Weights of a small GPT-style language model, trained from scratch on English Wikipedia: LayerNorm before each block.
Each number is 128 + 32 x the weight over its row's rms, rounded and kept within 0 to 255. Layers, rows and columns count from 0. Numbers have three digits each. The size before them is the row's rms in percent of the matrix's.

# layer 6 attention query, 320x320, rms 0.0423, rows 0-159, columns 0-31
126:142157101139143190113128134067147184115093166143103125108140116119126132155160138052175129177178
121:124129120134136203122109153088105174072106145146147126107163104156107142145129131064131137189152
093:136120134110132069147167100155135062145157128153120126121076158119143113110145141171108102075139
068:078112109170090146142142078101092154110132097114143122120152113162115118155114107142144128141131
067:145173143134179084176166120103160073213119137180083121114183158130159104118158196151122114077144
078:126117095120088135104104195135093167077109159110146100108146148117094190103111112098148108190109
060:112159109115149096125159132099191062144131110133094150139107157163129167116174106132101143130151
074:123098148132120136128095126111143212052109123118159110109216102168097111139109116110161099192090
084:128120178155165098157140074146147166186140089166091123201139150171141140111154115136129089096141
084:124185119070183118166140153107173027144165123196113175161122142189147137122139126106101169100158
143:111088195155142093148160089124159097178125123153128125110139170148118146123129113127112089089169
069:088127049094130130158113147089094169111117121147126114113090062112205189101158156139117121120170
085:127081092155162125169082130087093195130131107081115117136161114087167111178129093154183090074188
087:146209096144125138173186175148087142177122043097051090173135095124091058077155139175146153106084
087:140128097127087146153105117096121161069155122114096112162170116149092104102122128174148144161114
085:036162112120099135143078199084104147110149082125119161111112146175166143108108087135111132125137
128:164158091120104179109127199112129135109140171115074075115174123111090162097129136094138104177110
083:133151068111145146122134192156126103144142195168055066082140154081142122058166184081185061140095
094:097130157144100070133138067148115137150129122128151169144078112118137100152117088190104142108142
107:102139086126133187095085177113122160089097128128102107128181117132105172158119115093123137185113
086:143125182122122106127164043126119108176143115170132129159059150082110111101140114172110103084146
063:162160150120163162156178111166175108148107069102098173137077124119176168071114144227121148102171
098:101086175135117109138146076166133148185096141153134148118099114130122095102155100149129084099145
091:103137172097097135105108137182120101116155065139054109217110142123130101061143131111109164120150
067:134173089131143171166132132125069131132087085153179147178136127137158084091101144203145143146104
068:154153118175085115161138129188150171133144169087093127125158158084116148168145068099124187113100
048:078141165079099203111138074138095153065168141166189147151075107040157134115121152101103129092125
099:156095215149169076146150099170120083128127118131177174129064114116097150160110105104131086113141
086:125114124099189167110172135120114105101147128154153126155054058101146074138139210160144113139125
079:101164156103099147103170234135183127140081145098132105127170134138095131116178157126088110110128
085:107124116205035154110113065105143138095128102084170123167122147161116113138138098150133137122140
091:136104096155084072152117138124108102149152131111146151136106108105178110155108108102127185099143
082:126151084126178162106173148088139204051107120150137126106113125143159123104182178121186072133114
109:117150090120145165116100152153117224057095104100126112103144101148109119160164186093119112181122
104:108084163131131101129157107115180058187177135148149117101114141147135117150073097132107122086180
085:133158091131122114110069126115094159097129122092100140115179147096073163137105099101120165119086
093:168094146125117130176226154106142097150126176178135150125089124195158097122092180176164120099184
095:104146090102108153095064145152133169091092141123089107109141105078117122108134126123153131149063
060:186139168155123162105157113128120052206148206144124121165157164177112118196107125133130101171123
082:068134136144084151125058126104154174096098122137137114109092122127075125146148112128090081180078
098:145044171101092112158152165102150109124104165149144122132090117174126139156093151150161139137205
088:179141117125113122167106174119059111061198139119106133102176163118101140154119101078105103151106
202:164093138128122105192198122094142087149118132140163182109116154162176142153079111142136117084191
078:108161143098172112145191139154116112137135160150128163100153106077134125130139205091140154221071
086:118154132069153153127119112095123088128136159140124106109123088118049118152147153096127156175134
075:110148156180084130106114094134133126124119073108090149154167141099096115083153101211092168096095
085:203075168185094163123136147154109173102187139124096091132118146142119073162173143091189147146116
075:142172137136200169092113162168112186148104144134156097154120097130136111161172200101170119140123
082:140111114121161157115120120135149168118085115181123070128078098158084107158120148077160113118105
085:088115150172157101134152174118133144132082154181110095115050152158069061147121135155155086082107
089:124126132134082084143080114149135110148151134066139136115196148144142178150052087128100137132143
109:128155120134157197129121166130089180087097125106114114139130105108113101091176151121190112176074
093:106097131130142075116156116147154051194173190146185177117111140120192145162113122119098117092187
063:138111140077181099132241117132126098131150154163141152119116087145247159138084153159174127141208
120:123101129122125141155177134129165073155133143195150166126106136186171141126112122177132142112154
079:124108148099164042068085168171081138102172218155158169135073159147125130133151178118147088111103
065:081091167204091103096028096119168146123153140112110148100124101093095124144104114149092067155084
079:121138090146072070108127141112124185183041119132116100084058086139158152104133138157105126066166
056:110149102089128191131126104139167136141146134075069095157145152074076100064123170091176158160068
090:120106117107109058152140097160140025167087200142138103088164118134156184127115107087071099106143
082:175124180111147126145183154116101063152166190166102143088118155063102089098125110156123130094110
073:062149087097076175109114099072150159174081095135149148107100094132133089126128165152105120090126
086:117101134161073163108080143118107165116148111137122109170103144156137130162115102133179088129146
114:124139150095082126158183163129136085125125148123118140124166145122136133128149087133117173169208
109:183183098128121229125139154116140155083129174122103101120177119086105136116142162100139153174118
119:130172102103133175101117127126119191062087139106130131094168161137129144123118165101148154161060
091:132065176127147146107150181123211125160088109145161122130124155157174130126125119144177087085147
096:123143132113166102167185121098116147125174165140081160128088130125155090152166108171138108113127
099:096108128086130182182159177157144163158053085183116139129080152148165129133096118127191144044150
082:189164150095087150103065167132114166098089182134172125136182081079140080109161166108213119148100
100:126128170112093162046101167099161178128153136134091075129169135177095150082121098135138149144116
170:098121158125126158080151084118110132082110099159150108118067110166119129113062091177152122131134
161:143096137132119103149180134105152052121127135096157120114052124140140095117152103167129148107169
165:198153180139083074169141174178062105128190143122132156138141146058092151142221145048109127147170
182:128085134129116080191183109097144089165092090152149166105077167156163157133110114162130119093171
111:108125163110127141103109128155120174121076119090113156089167114039110092105198171017171114198085
139:141096053160115164148120169098104179176170103098125107138106116103073153168143187138137120138089
128:077146121112152165121146171155094094116135146081142125145103085092118088083155145141117155157091
134:152168110165096187092108069129101205076093084119127147150142164126155100138160154089111107133113
102:103173114138143144083107162150127179130192199124093083166147124084068098105165154060115155140088
109:108135105082137154107137172131107161069105141127081082095161108126114120083140157058150165174085
094:092138143074151191156125117105135154134092111186106105114115144158091122116087158194152155109098
084:140119177152108071155118104128147151123100069084169199108113106133152114141097125098171120125160
102:142149118143152184139090123138093173098079114131072088161192131105135132106143121088149179136106
077:109103159210141127135085114153174086167137153097188149099121131152152135167124150096087088114161
103:125177090108156082125144166101126069088216204122098149133117116144169131143060122119130092120106
117:144104120129128163184168068123119099143115132165110165105092101137136106116139109152148080126143
110:095126132113122139055160188109129118197236137140147150178119154131111107111129116136090148165112
131:123137128107085112089127101105136112136156141146088101159080068132067145151108115093114154129050
109:148107149170108092157140090162163104198074059071135137070125141145160156139130191174064127120102
059:118150097135141214119123097171124162144085124093148164130128104092151105088160152088162073144104
161:096163113100131122112124047146110160185117181198158198099108125138138177147160134092148102075099
130:129130121107105178085134171128156140151087172146137081149178097112107127130113159131160111121127
138:105185088088103150156136122098142142109175158178074142167112123081121126078132108119176136124083
135:121129206142084204118071231049166132128145111138121118162120101140166123167074082143130117058109
116:144150140126102057145141044121123065134161167116138144127092180105150173096162090134101113146140
047:129181152143152107110144145101108141104124169138164095144151097144125076111113190095165106121147
067:152153155082164143099102137118106148105110148107130116151146146125136082106144221093144173107154
081:078098143155096077143126099118161089182165135135134137059118138118102166148096053123092103127146
085:134137110112130112056113149126054162105131150093064106152173139090151123104154148089140170145099
100:114117148137157136189180091140197074163144139177155149098088130194105161152094121154136112089157
139:147153098119118153105134168141090156080087103089120126174156109088128072088168174107164153147096
104:170105118149149118154180109088188083164136155118159151127106137151161145156108143131151140119167
077:091124136121134099144056143113109140100122072105088123132145131089088125111160116097090065166086
115:158094144142116120155173099078141068159103135127100140133091126184150141158090100133128148131204
079:143126128097143147141137157092101079183152170176129174118147161158127134157117132075081095154148
194:148093135138113101199175099114170120164124134119178170089107161168163165160082095143121114093191
081:182157107094138159130180104064131079166159187125122109151120143094197131122125166077145140166165
075:129132151106127111129139041115140082153090139159175145117102125187107156176105126124086113124208
080:095100091164123151083093096118129197088141070088142135169110113125082074141097120156128184118082
063:156109154088126160135149174085156116066160164152129119141129068106134090068099139124159136208106
080:122136098093125152142198128116165151110082159123154135142128083154200178129099186121137154138125
043:139135137077105185155146105109140134093111099103175145150110130105145146155165091129149118071116
064:126146129113172154162131156156174201115105091112178141122095090156101109103176113172163107101126
070:178127114130078073090119104134090127107160100108079128123164137117160115129098111089104178149139
088:162156119115166170135138155139091164071116140111128118173123102105150100099171215147198157133072
102:080120132115135093138147114135158084206159150153127131082111143121129171183075063129066084119167
099:149125138102158129162168116103169100107124146150149162123090109155171139123093144171135154121194
103:093060135176111092163140135141174112190126114158143139118101137188115131155096065165094098103173
100:156142144101132076116189168136152075137117157174142134167099129115182123096136110097144127140233
069:084150103131160097148075155153120127120159087110088104078128158049086152126193139120084057150074
103:105105110147123143089098145153096149152086117117103075094119100103071116126146136149127141127053
051:106104080133152188127152159146107143130138099082078081133062149137076096124117093149119111102100
089:135148114187133074148127154142107050199136164124107139074118170110113162147159080134111041064207
092:171149166086113098132218144101116063130111162196158154205126164095172118088120104136095133157207
091:083132108154136143105093087145129183129103128130156080103129082161087093152158136145091121110096
079:094076121152122142123138147111177111160151148115084141126087105139118136101093061077137135096195
079:138119094155066158156176090133121126150153115089058100151157111144166125128124104089075161157175
057:067150131073114120103183201145075139170155152173167123107118113159148138145147206132150123091106
061:128145113119105153093199165157087131110158114152088121154147101204096141118152160206162120136139
056:117129128104187108117040086156142179150108081157143119092095184051150110146090097101068097105077
054:190176086137124115143143101107163147121095137089128140168123110084125123099146102123175144115149
062:144098179098145167139130137159109094193180116129167127096107137173095149175092147185076089120173
081:162140119127071114110177138112131089071078179088103106148183105121155124100158128073190158184167
076:163094143055143203109160188133126125157183169135175101132099067144121138133146180147128104155159
074:146186144117102119125166180125127105087072177142121107176101122115145142124107089091164155199128
083:191135191093128163141178124135130085152142107113160100148104117170132133155129144145088103125176
094:143118158090191128116133163148088130133161146084171147180150128138079101156135113167156147091160
112:146065152140162120113162115086169112195146088083144108112128178150137171174093099081122075117186
075:139154136094079130114116157117069133092175133195113098123097112109156107071144165130106113147130
083:093099112092117115171103192120110092087119101168108124077067140150122150123164124156154183137167
092:123176098105111120117065086140086131144089102115083114145115086086098123130146150151124139126044
084:151140162071142113145131188115042126097135167137119116139121158083094107121065175087133080151099
082:070151137093119057142179198098072181088124157157109164135109090132162103100104160088170090108165
052:077163113101200160085140206144098190083144149146073130153182143159139164114087123111115133141101
057:126192085134142213125131180135142152171122125151099096105215195218124098175129170135122076150092
051:173112114100127072155072056079168121160097106092137161143109117057142124063158106129137112101131
061:161138104104075145119188177123105107092180143082075127141132082205105143131138136174157114151159
069:083097144105203100126092054112153131213109092185168097091078141081151147131144163169102091104110
069:148098175059160143121140206147101112178214111139115138116102129156084135123110156145101100114143
097:120085175175163163128071106090168133183153072103175097103087128112123165105127099189057112119128
088:194114171081136116161146161165125141106200115126135138143131108103129121141101141126111131144154
075:100160104173126158128101066129116085152136064125092160106096140128104148126117094227121132093086
089:150079075153073107110132070142157125120077112082129126120084104114117147098123091154161161119091
055:125149090148117131119145081185153121099103132153134185136137093088165103115150112162093142093101
088:117116180135168159131121089108110072184168117176155152077071150144158124099121123132119153127151
082:184115145114150190122111140114066114125198184140162081123129131067146110110093168136085063201113
073:058149058165121111073142183102142131146087136107121113095060085174115140130165165105143167135084
093:119126136157121130126136077166137103167102123151128170120083111135157128131117090139098149122094
089:099145100111070135145123107186071096097118127146089176163121098161149144107178075098124135097156
# layer 6 attention key, 64x320, rms 0.0457, rows 0-31, columns 0-31
061:092088195129170095137149080138120064142159146163131138147144116155167117117131159134124138109140
087:152124078093147101089158130165028135100103125176067113166108104100175099097178169107134148150083
080:124123094148127141174117113092173074146094160092107209129113156129128117158085112146087147105124
093:088119153144109116063132105138102122172096097235122153133127056162106106084128150127112120170146
097:140096154102154139145081135128146112151135118039103174116118175143150133177106105139081146068143
071:121164113132135179052168096134060102127140148194099099180101043115132084103157163145120135157120
101:072077100114148137187101135127157126084128133108109118074141172105127167124127090125118152082123
097:149115116063151115084116098154141138083117154086112149146179086148152051130138133117090132181115
071:157147193149075161141116115147133179136169108084119126130121114135140176133151137126121135130151
108:050114093083193126134091115121151138126144101172098082116124179105134139110106115162131173090124
041:114165146169132134150065113112167162153154108093157091081129190178081201209132085083121108117085
118:118116120117127169138162151106141159074126112106133153129108161074167148133134121125167124063163
113:111109156074103120191067137159121122150157179101098096053183117091160197068169064173093087114103
101:155157182142106104056125098086163120123123138180102179134101118128125098120115118120122136149151
110:068123140099150121185162205119149104082160121057170138150148163084088129168156110112180148116125
087:122086134145126114144060128134141135072136128147126172094148194185156191103160099132194169070134
098:123151085101125150098109114161105165127133105134110077130138098109098129103150181127126164126055
080:061137175129141151081087106128117153075133204106145122170121104126113091139144152112105175145123
080:148125153160119111108211114065116093168102090173128099090113100143125104170094063101142149123178
080:125139180066154149151131103145044178082099130134104092141144116123120052096123192099101147149095
068:157131118141104135175115114096187111145101126127143129118107185131118189167097099127133115069130
115:150109122136105171093140155143117139159107070111123124064104176148134208113113109147134068078138
073:135121159154061105133175073143141116144138089100127178076106132187131180215139078127133121047159
102:075115167154113143149076103116167154156100123074091129122174153134141117169105133157124166121128
130:119150140150134098095133144172037173157088091109131097141154119090111082087174159144154132175130
098:133209108162127103156090105121169151168101176152119081143145144095148128106128119101129094172131
238:132144090103145151087114114155082151142133153149122127170138077080118073114145191111116145166088
093:118080105133162140050163114157087122113126130090057143120087117152102120126143102150114162156136
111:073148173126141152209101099071114154160145204088124151107104093151192126146126081109171109150106
107:120107127167140058141142153106152049157099118142125194119112172138175132161108101113158129058163
105:142169143150118148141095081198094087081112134148092114164130130117173111122156104171099103149117
103:139138129160108156153095149112079142084097131170081137129167121102147133045136153111118169108079